Each number is 128 + 32 x the weight over its row's rms, rounded and kept within 0 to 255. Layers, rows and columns count from 0. The size above them is the row's rms in percent of the matrix's.

# layer 2 attention value, 384x384, rms 0.0319, rows 14-24, columns 0-63
size [ 97  98  98  97 102  98  99 102 106  95  99]
[[100  93 155 142  80  94 118 160  98 149  55 177 139 170 130  63 130 150 110  98 143 153 128 114  84 132 138 136 116  63  94 101 105 101  87  55 167  98 157 150 199 122 145 140 158 158  79 103 124 129 154  92 145 169 101 112 159 171 151 142 119 155 147 101]
 [139 147 164 115 190 108 138 135 141 136 102 179 102  96  71 119  89 186  88  74 132 125 155 141 136 146 125  88 104 129 140 128 101 127 145  94 136 162  86 107 122 197 157 127 128 146 152 134 131 147 101 105  56  83 124 142 110 134 109 155 123  86 133 149]
 [155 111 158 160 132 108 153 154  92 101 150 124 125 160 120 164  87 191 149  97 119 116 129 135 148  96 116 112  91 148 136 116 128 127 114 130  94 174 149 104 117 166 162 132  55  85 132 116 159 100 122 211  47 141 131 170  96 124 130 146 162 131 119 150]
 [111 152 114 137 147 102  96 144 160 124 109 125 121 156 145 147 133 138 138  99 106  96  99 125 181 148  91 177 121 118 132 111 160 101 178 168 155 108  66  92 138 141 128 129 104 137 182  86 127 176 112 104 134 170 149 116 131 116 174  82 123  31 139 103]
 [124 131  48 143 139 127 147 148  93 157 123 172 112 112 169 144  83 102  94 118 197  89 114 164 101 186 145  77 158 111 110 132 121  98 124  85 141 147  69 117 148 107 145 125 160 142 139  72 140 202 108 116 138 193 160 175 147 168 119 200 174 128 124 103]
 [107 132 183 192 121 142 193 133 199 101 165 154 137 117 101  67 108 132 110 119 131 152 113 157  92 136 129  89 118 137 119 139 100 116 108 126  50 135 160 167 175 171  73 143 101 115  91 130 132 128 159 129 110 161 146 159 133 114 106  61 133 100 114 148]
 [133 157 145 148 199 170 126 139  64 149 101 127 137 136 101 123  98 201 145 147 135 122 153 112 111 106 124 115  79  91 116  92  91 110 146 153 154 114 133 148 151 177  89 127  88 130 104 154 108 135  95 135 153 107 198 111  88 131 119  95 157  67 186 113]
 [133 144  76 180 153 147 116 146 122  80 147 165 163 134 108 125 148 101 108  92 107 173 146 109 111 126 128 149 118 108  88  74  85 106 160 115 122  91 106 110 142 184 157 144 140  63 115 110 158 160 128 197  95 126 148 176  78 162 182 138 151 101  80 122]
 [138 128  87  81 102 107 100 174 133 178 156 156 119 140 132 123  98 160 131  82  87 161 134  93 121 143  68  97 105 117 149 105  87 147 119 170 105 160 137 147 158 134 140 173 146  90 100  40 127  80 150 114 171  95 171 150 134 125  61 148 145  69 168 130]
 [ 50 169 145 122  84 103 187 113 128 142  96  68 124 104 120 154 171  69 121 128 129 102 115 106 135 169 139 139 120  98 144  90 142 128 172  79 171 180 119  99 180  65 118 178 125 137 134 130 137 100  77 163  92 112 171 139 137 200 161 148 110 114  53 119]
 [130 165 119 134 135 141 146 173 139 106 132 106 118 141 101  86 116  90 149  85 139  53  75 147  93  93  88 103 144 150 116 153 186 168 106 130  70 140  63 104 142  88 180 139 117 144 178  94 142 119 109 175 132 160 113 181 176 138 125 129 131 102 114 138]]
# layer 2 attention output (transposed), 384x384, rms 0.0394, rows 14-23, columns 0-63
size [108 113 112 110 116 109 115 114 117 107]
[[ 95 131 125  95 123 133 117 193 189  90 163 119 124 149 161  94 147 117 172 127 120  83 108 139  92 194 106 142 151 154 116 110 131 149 134 119 126 151 152 119 150 144 120  82  68 144  96 107 120 200 141 143  86 166 170 123 165 120 143 186 171 157 183 171]
 [159 125 104  80 132 103 156 146 175 109  90  71 148 120 139 139  94  87 184  96 145  82 166 107 100 124  74 184 142 123 110 175  73 152 155 169 157 136 146 151 147 112 148 139 164 137 132  92 151 137 133 120 172 125 158 144 155 152 157 112 114 137 156 137]
 [131 147 176 133 130 243 118  95 163 135 158 177 120 178 110  97 100 139 139 149  99  96  82  90  93 134 122 128 131 108 113 126 165 123 130 101 166  84  92 117 113 112 140 109 114 130 118 145 130 107 184  40 143 123  73  45 123 162 155  95 143 102 107 150]
 [155 124 144 134 158 157 184  89 128 138 151 218 163 124 122 111 130  73  92 148 113 109 195 105 102  82 138 148  93  92 122 187  94 157 133 174 105 129 152 129 148  56 184  30 175 185 110 153 112 152 131 129 100 144 132  78 115 166 138 131  99 178 135 106]
 [171  86 113 112  99  94  45 167 154 128 101 129 138 162 174  89 171 119 111 190 140 115 138 157  96 172 145 118 111 136 176 163  74 127 115 107 110 168 133 141  99 147 115 133  93 143 117  86 133 133 133 119 132 156 114 133  46 105  50 163 141 139 117 125]
 [145 169 125  74 132 126  95 120  84  97 151 160 110 174 180 121 160  88  93 144 153  96 121 158 123 148 141  97  92 127 176 194 127  82  64  57 178 123 154 137 103 101 164 160 141 176 192 145 128 139 129 123 130 108 108 115  83  78 126 154 159 136 144 100]
 [128  87  82 119  39 114 148 148 156 172 135 150  93 138 155 215 154  72  91 122 123 155 142  90 101 142 149 143 134 186  94 129 147 123  95  31 166  73 129 112  91 121 140 134 136 117 137 111 159 126  72 117 165 161 117 129 150 151 160  91 131 133  52 138]
 [161  75 166 116 104  83 142 149 144  88  80 154 126  83 151 107 123 103 143 139  77 118 120 168 139 112  33 126 121 177 176 157 186 164 176 128 187 133  94 138 154 136 116 100 153 106 105 127 161 172  91  89 128 158 151 129 118 130 154 129  94 158 155 159]
 [138 108  96 145 106 118 101 113 133 138 113  99 166  98 149 136 117 151 135  99 130 135 173 115 105  65 204 125 145 129 137 243 123 131 121  61 126 133 174 153 134  89 125 141  72 128 105 112  88 124  88 121 133 119 137 120 115 157 117 140 125 141 123 146]
 [ 98 116 107  99 138 112  81 159 154 136  98 141 148 116 122 136 113 101 115 157 171 176 116 164  58 205 136 107 151 126 151 146  88 159  89 172 154  98 144 118 117 196  69 111 139  86  77 135 149 131 159 130 129 115 137 160 147 146 186 135  74 117 143 126]]